From a checkpoint of a small transformer trained on Wikipedia.
Architecture: LayerNorm before each block, learned positions, biases, tied embeddings.
Training: a variant of Adam for these matrices, 371M tokens, 5660 steps.
Each number is 128 + 24 x the weight over its row's rms, rounded and kept within 0 to 255. Layers, rows and columns count from 0. Numbers have three digits each. The size before them is the row's rms in percent of the matrix's.

# layer 2 attention output (transposed), 512x512, rms 0.0144, rows 227-255, columns 192-255
106:118139128109069138137147130149065112162105120094130123137113133119068141115131142149132128107131130154151071139115107153144131113096128189122127110101122092123131116107103124121140146122121126
095:108142158136236140115141108151151105147121178090146165131120198145105126150124121131127130107121141157128125209158135141152116129127130152118105145125116116117150134148106130101127114120136145
125:128140127132139128112142081130169135173124166168125145114135102117143114127124128124109130122134117103138193143131149082136123147111121130131118134149129151127161121122167149140145098121127132
104:151126138137010129142108088132119128167129130107140145120108042131106130110140117138121120199152144101128156106152109119130140125098132110119126129131140140157130113135137148133101163142133119
110:130130130138052129143108158142147158096125132137127121119109154148119105132131103117140130145118140142110115095162129123137139122157126195126094117114119162131100132088128124121124135120124159
113:123130105123159118150151149123114135103129095153103138149137152103158125136104116117119122076147127171128102162125148129121126131159143132121131111129110118117129146152139120117134109122139111
115:145132129135235128123110127094150112146158150085125136125137106144121132116139134121160118142144117092133134147147103115107122125132133031138136135133141092117096126156091137145102105148137118
102:114153130106100109156127109137090132164111110145145161137094143143093155137139114144147119124182151152130125159117139156143113140133106124112120142136120120137086143184143142092106147130117133
100:135127119131062113111147091099112147191125149163107152127130061136122111131118125123138114149156108118153169108096150109137121143115118146117129136137125099139104123187136169145145123135134117
091:121125121117163107104129082103128147098102135168138107120125117160155103117147119121135127096143134125127165138101130116137131131114130212132145126127146155124141139150124147103151132125141150
123:148134100106084117142133171138097153155143129101122121116102057135105130106105118128145112123144103129131068132125106121122131123154145135113135108132128107139061124151120160128128133136125111
121:136111117141025133150115104163147126141138116153108138117143098107140133132129141131119119165136144118132157094152131097130120132118136081146115133135132155135172123100147130155108132134133112
100:153126116138159131124112121058140136157143138142120130137132075130138117094145140091165110145160109093142133131119111116111140115111125078138128120128135135119065120111112146162126085164137111
135:116125112109139122116130097118155131125107117186107139137146097131157126148144144130102123100162137140128194156110165086117120142115115148135149143148131152131184139106159113112131106117128124
111:145111109156051131116089113071153125115150089172122107132129073156157107109130149116141113192191140122131148131104111131109139112113129109134138123110128129150081112159112135165109149150141141
107:121143124108033128150135104157097137134124082146123146143127074136130144134112106140098134151187154148132140143128142136124138131119119120126131128139119169132146132164170136121116179116149122
119:125162155114111125122118094168137149163116172099157163117111087129095132134144110144122133123118138129122141149132122122158125145173139112118104128132122141136061131156151149098145116107121163
102:117129137152075153119123112097143101153134153114138114124117220113103125144122143136136137131130127146124123160137098146142134100060098134136133129107121124119131114143107131172130132142133108
110:097138118131028143133130086170132140140126105134119143141132105111125129145117119138110130125167161164137122151094127115144135130134145117102094127111127127130100130175144138117147128115141137
091:098135139125255133128134113114153127109129097129129134147127184157154104130142138126134127120159128138128118183119143147128128146107103097132156156131131124107140137171131135144138134120123117
112:148136115109141108135136104117121144190119124135135144114114016128143114105114113126104108127178123115122170181114133085122121160112159123102127120145144140142124117129154144116130094126115141
111:125115143133252122106140119089136097117128139124122140135151169126114128140164144126165134114124123109141148111116142150114123125106114083150149146149137106124190127131095128131131141141129098
101:136125128117131115148125178142040141118135115087133117111119112122108163100107103143139134139127113111112069064124117166119147129128132137136147115119136132134116110143128117114122145137128117
117:118144129112238108108177147123110140130116132121132142134115159141129118137103111133143130088114102135135110135101155132123129147146122180116154127138122115106136134146154137103156106114121134
116:155124125141114152126101104064143119162142158126135132127117098130134110117139135113133126167168133090135145150129103099102135113101105098134123126127126130123055100117110134169121116147125103
099:133119096133051131127148153098123138151129117150111115125121130103128124133095106116132119095149130134132104087105131119117124125139130168106123119122125100136077116115142116131126094127120135
122:128128123118086124140137120126103129140133068156118116132120054136162135109109119113117115143176142137123133142106134133120142121083141111125156126127121153127145129152169126152118172137153118
100:129135134127105141105095105108132133091138097136151117147122114168139133141140130134131135145148163146122118163088113157118131121136127104109136129105134112126071142172109130122122159126128142
118:141112122158052141136089096130170121129144117136130111123109097135123108122152156132148119204146147116134156121133111116123126109108123070144125123123145128143119108135101146155115168140134141
# layer 2 attention value, 512x512, rms 0.0256, rows 228-255, columns 192-255
098:127169123153143170113185109124151128119099082100085135132166123130141120064128145138117096134120153181135145133125165113110095147122140108136099137097122128149120090129143131110146133129113157
143:035133124156112172128132135129115143125120152135094116113106126121109124154135115159126154093132121110134116131131122131194044103150133119099152116066168110140110115134114124135109156114102156
112:032107122153130114126121138141111161120126205145156130139111138121121112122122129136128183131107139116117095133122124165123181154157143120111140156141113095145133159120129116123117106144106143
130:174172117120126072129098121116113092143165133170137144129126124126144141122126109126138119134144104110118158126104150147121156156114139105134119130152116066134150139145102113131119086123163148
119:202118114152118097124103104138154104110166109122173132131145130117135133148134130103147075146145117126133175124139126105150141084131141131154159122104153178085087135122158180126129123147151085
131:127119112091074153118144132141113150106079146141091122139154146129127138079128099131131136130106118161126084133109099123167114107112132142096118164109125197121144136126137110135138129109155150
106:136127124147146121133151124146172137115114090125178129159158133123139144149127163112125110108123171132136102133148152119105174079164086107178154170116145165124154140130162171120134117172065133
110:073127117091172117120106135145113097117149127146115132121118123111117118193132129142135158156117139080127134124149103155178140091122114121130146150099131169137085160131128113149087161118096129
101:159158132134154159134132148137126129133139101118089135132167119132135128115131136137120084102131128095136139124148137132092121137129139126155113116219140086134135128146123175128133135117113102
128:168154108098103087123077104141135140098143169184144131141128139125124130109125095108142155143122167131141125124130100137174174139113124122131131159166118176104165174134123144118136129118169140
135:032059135187109116123106125127108150141123185123145127112107133129112110153128117132131184122125100124143134130126127148145145137148130145101151137101132100128095135122133120130130133158103143
115:085110129049126086130125127144111126119100191124145114130127133117130131099130090169158097128099132116128111124114119161146103114131125166098108147123125117118137129137120105143087125120110132
156:073075131158136186132136114141104126133127124102105133124138130129124109183125122121111152096132074096126140126147127133139064104128142115130129123135188149114096104134148153126129157116091084
123:101051105072152098136128114147097116138112187128139118139154135111132119167128127148136163158107124077127141117150132137083158140139129122117101147172088082151106144121147124136109091110111090
121:069087117183128144126121142125156145131175131134152116160146139137129123163122159130116142132129137098122138131133104131105153114165134114132185161140150121131101134128179164125112124152067100
132:102139137177103123129137136131142164114154139123097118126143133133125144106123113135116187098115129142140080129132173116159138142125124112149168136165181148147186127144118085118134118147120174
109:134119129102177154126199115119136154135062130079159114123113119130128097130130148153118102135135182133134151123120119134127103107189124124149093119084065078110109059114177133137128112133119149
116:102042125169096137124138100113141153105171101144174140127142143131120120184134125090116160126127139122137131123145145092150149129161139116110199148136141168094117109134180164132101101164119126
097:153110136114130147125148119122152107114112097112112133160158133154142124132130135128114072112139151125115125122123128101097113111132123116146126142101154112111078074134174124129134114117092114
109:044124134165068158116083140154132149080126193166150133141134143113124099127118107143109182083105097121136101138153140138175092113135128107126153164140197200131138145144121138120094123147083124
123:106141127120164164117168136142118120144071084100077134126138124125126114124134159116144100133128125147108117133122110127106109105116122153132114131096125130134100143130171144135141180097117119
103:175200135089127128131137158114158155114162104163131122156108129144149174111123139099135119144141156131105110135125094133099159134117112137126144118171133117143204168131092159122162120119199137
123:187211117119156170116096132123148095123154061146116141124133116114128136126130119115137042108143162143135152124129121093143086103118121113140132114113152148101107150130119147125114127111132139
123:074095133057145120143153136151120118129088182116095113145121127123131097132123100165125140116133136095132100127105109161141105113142121140115105144095102100127157099143118104136117129112118156
101:171146135094127082124094135117150078115152107149186124098105110103131124177122124113157076116142100095134157133124081111202113103145118129136153136112101174107148137122123138136095107151132123
131:073081116131146154132140134125138163112146171151166126152120127136135118134129151142110126133122143095143156128124102144081147128147138127136151150172126088131086141120156162127118098129078085
110:173055129108148120128175111134104101133128105096133134133163131139140151157128126125114125150124120093112127122140153114034174149125143130149082152162110122141119120132152110121126103124076082
115:057045124150128088140137139157083132123084188134141127133140130126117109152119113132124174140127133145128116127116135144134170137126125120123096151131080098125128136131142108120113106122102134
# layer 2 attention query, 512x512, rms 0.0232, rows 256-277, columns 192-255
050:135139086132127114134119109133127129145138102082098137093176149113154147149101126096097138165104169148117135137118129125128150109095101111136127093117149126141152121153146135064138119140152131
056:134118050117145121191146119121123140094140156114108112099160116127155160097111122103094101131119144149082139153132151082125111141099123111124153089115120131053132133141147147091132108126121141
057:138121123147108120100137185135124092150111126121160149166119134120109113097134122146156128066122115117129083121124134126132139099149150154131150153143123148165136142159123098153153186140154138
048:118133131136094111120159118188142146104166120127109139145122154103138149113100131154083139114207137132135114124104138157152107137102157092105121122133149117115122154118122124131099119151119139
055:129125098093105139106150172131142106135095168102169142107105133124127110119146115074152079147132118135137117124146087130121117137136166142141171145159160113076128130157142125105120141136159076
046:124110140115143105165119121123108142174110123128108099145119169090125095147138120127055122189121123165108177157124152140144147136126143123149129096114123122152138127142104120138129127101145124
053:122115103113129120135144137111098130125105167165166110101117174109093112130154120145117120123129096153100132098124127140137134129133160125140137106142103138121101125123128137172124150076113108
036:147113134112096130090149108086151128139083150133161117116142091136107143139148131130193105106101142105115127091127093146160101148155129150138127132118151120166109105121140132155125115117130151
054:124121123102138136082108142131143114128148126178103119165098179136152130118145128159103111096147129126082094106143109165129120128117091079152064135118125157156109116114119121175131187121132130
050:133111115135151123159107141153096151141133131122129132131127134183123116121046142132115132120142105113136159070162130078123152121139138105113143127148097137110150127106150119104124132115129105
059:119130128069076107108120112146161080125162144156125103142150143132114092136154126190105144119152109110140126089111113142155145098149135140133130128137103131153132123108146126196144161117132153
053:121148143114133141150173128142123158103122130169124140100101105127157161147118139121122161095135139131097080157146162092113124151054106103134155157109127141135138141161125126155111144072140090
063:118125131136134132168120143141108120158138094096113123133154143053130110122155130119089134160125134132129139218144146141124140136110122143158129120137116120128131140125112129097140131145128114
057:124132115140124141098124133129123159117146137113106135090114125127149153120110086129114103115134151172058095141134119113109130152132098129108151119116138127113138128158118102146116153130137090
055:106125110161148092153124093137074157123114108168151144136111122133125120151098146096148147140128105135117121104145161092110148138106124150130155130133137138133135113136095120090076121112123116
058:130135148162147115175164143140142176111123105111128125084170112148130108139111095135122160097077151160112113166139138134121119123135122125121151140117110116074165120139102133077101115135140108
041:116121127116149097163092116130082108174127134131131113133108111125149122128142125090109115151113083143134148172155111125126128110122132167126126159161117138113151130130122121093120161142148106
058:133123146125102126142118126136146137132114104133104134157167104116089181122122141116078129122149144115153136172124151109115110123094107115113124124141142108135145138104168128117128079169113130
059:130123125093117149155122116138101106138133162152131097120120160119148126132152114103140128172132096041122149119112122162142138126091142139107142139127106127151141115130090143186110163124127132
056:128143120105131111151140141124104122122110133116101141118108104132173149132105140078133068140162137127123108124163119099136108132088187116091126128147168121125078123115113111056092133114144096
046:141120106131138145108117141079114132151101144116109113125122107144136120128136146117167129125066119129133126101118148101133162129127118152143107133123124130157133138139132092150140132129148105
045:122143067125136144119144119125126140117109137085081120171161159110141138131108089130089154148153164149132144111120157137136124116101161077131116120128159118142123117124113120099110147135113147
# layer 2 attention key, 512x512, rms 0.0214, rows 256-276, columns 192-255
065:139092127135141115109126110149133099120139149120119124143087114130151102129137117123121100129131103069157120121109177130127106126118138104101072148155118146083102109127152120119101100150117096
073:111060130135151176130138081129130092145132139141113130165135125129134105188124091137102110147125118095123110135128109124138087128105156120126150143151128166123106114142142124128130093100101154
073:121170136138083132100150152140134164127116147121155084135146128127106139091137137099120134137129163200141107124121138118149144156139117143180169122103142124107157141133102095114127170154160131
060:112122157109164112149108166133056156146111102120137109106104111117117146142133162119144132136192109111120110133148123117127145138137144153162213096117152125130128153129093114105116144124130118
073:127141126152124132117100157148144127113136105147125094129143122141112137104134110079133176110122138142120157122035107133131130116152121136145143130137098161116126151127137111124081149118118142
061:120124146109169182138117127099084117118170099107128155102152148116110075167141122128134130150125099110121157128125142103082183085108130135125137129148107143153131140166089131100163149106132115
076:101138136110165138176115139146089106129139106145133108120150134112113144133132098118113144127130154134109144138130093138092156137138162162145168086130119139166130167153128121120126183069156135
061:131113098130126102116142101166194103119121101125097116137114137115131116101126134122117128149101145110134154117132136122142146129155126100106043142126117117101101122127153130167103132113125122
082:129137112109127132155145104097112127112167121142100125181116119111144174122133123115117128132113137109107129128131115108120146127140140136101093121119108133147102147161124123142106157128126093
058:138121162130112136143139140124122142147129141115150118140126103112133147189121145128131136085162110125120117136145113134106121128094128149169207100126146120118144124130100141080137118152155140
071:094134128123125163154139136146089110126117118136156111098178150135127147113133118157086140174145185164142122130106107179101090144153143136137166115108109145136154139143118135137152160118080157
074:121107140125173140114120165097147114149119170092059133149058121129139120148121156135169121084144124158088120133141112106143147133106122118119079114170116128149132116125110133135122138148160112
061:134117141118153144091146122099141092095147138100130130131153128131142089125155101138132143123117100112126147136114137098109149094127119114111071158161108160151110112134145135103167158127123104
078:135164132123146105101150138106151176123133145150117150147121093126128125119115116111164136118116141136142134122117138150121136130132159123149079142111095107090156135079109126128102116167133084
075:132111102130157135143123116106174097131113191100108143126095133092139100148118151154160116091116109095125152121153164146149144116094131124112088113177108112159120097131124113092095089138127104
070:161139139137129159085138112124149149151102162140142122133104118148144110129110165077148096128103142118126117112126167123143159145119107114160119158143119125097129095144119121111110084151148113
068:124126139129122162131107139104098163127132118131147112121162116146128114138130126130133149113148126174117125136137113122132152122097118161159209109112125138121172133133106129078157132127141141
074:101095141130125156084140120129136111133117127138199126156102120144137110150125159137148118135148107147127093129106110115144156131136134126109124155132095140130129101122121130130147104155088152
071:081133111107120140155147139119098098121147076147097111117176153104124115130139118155129167154145153185123178112124086113138118091117142141131155105085131140162101117162100119140157189086107158
073:109110097117132131133107126100137110128160119137100137091084136132143171154115099142140113103117079095102157129114128113115152103133159138094120121163110152155086126120167140116092081131150114
060:113142104128127126075145141142189092130137151095116131127113150133152064098107102122124143147099144116117152101127136118125134129145132098099026138126122123109120100114179119115120169126139119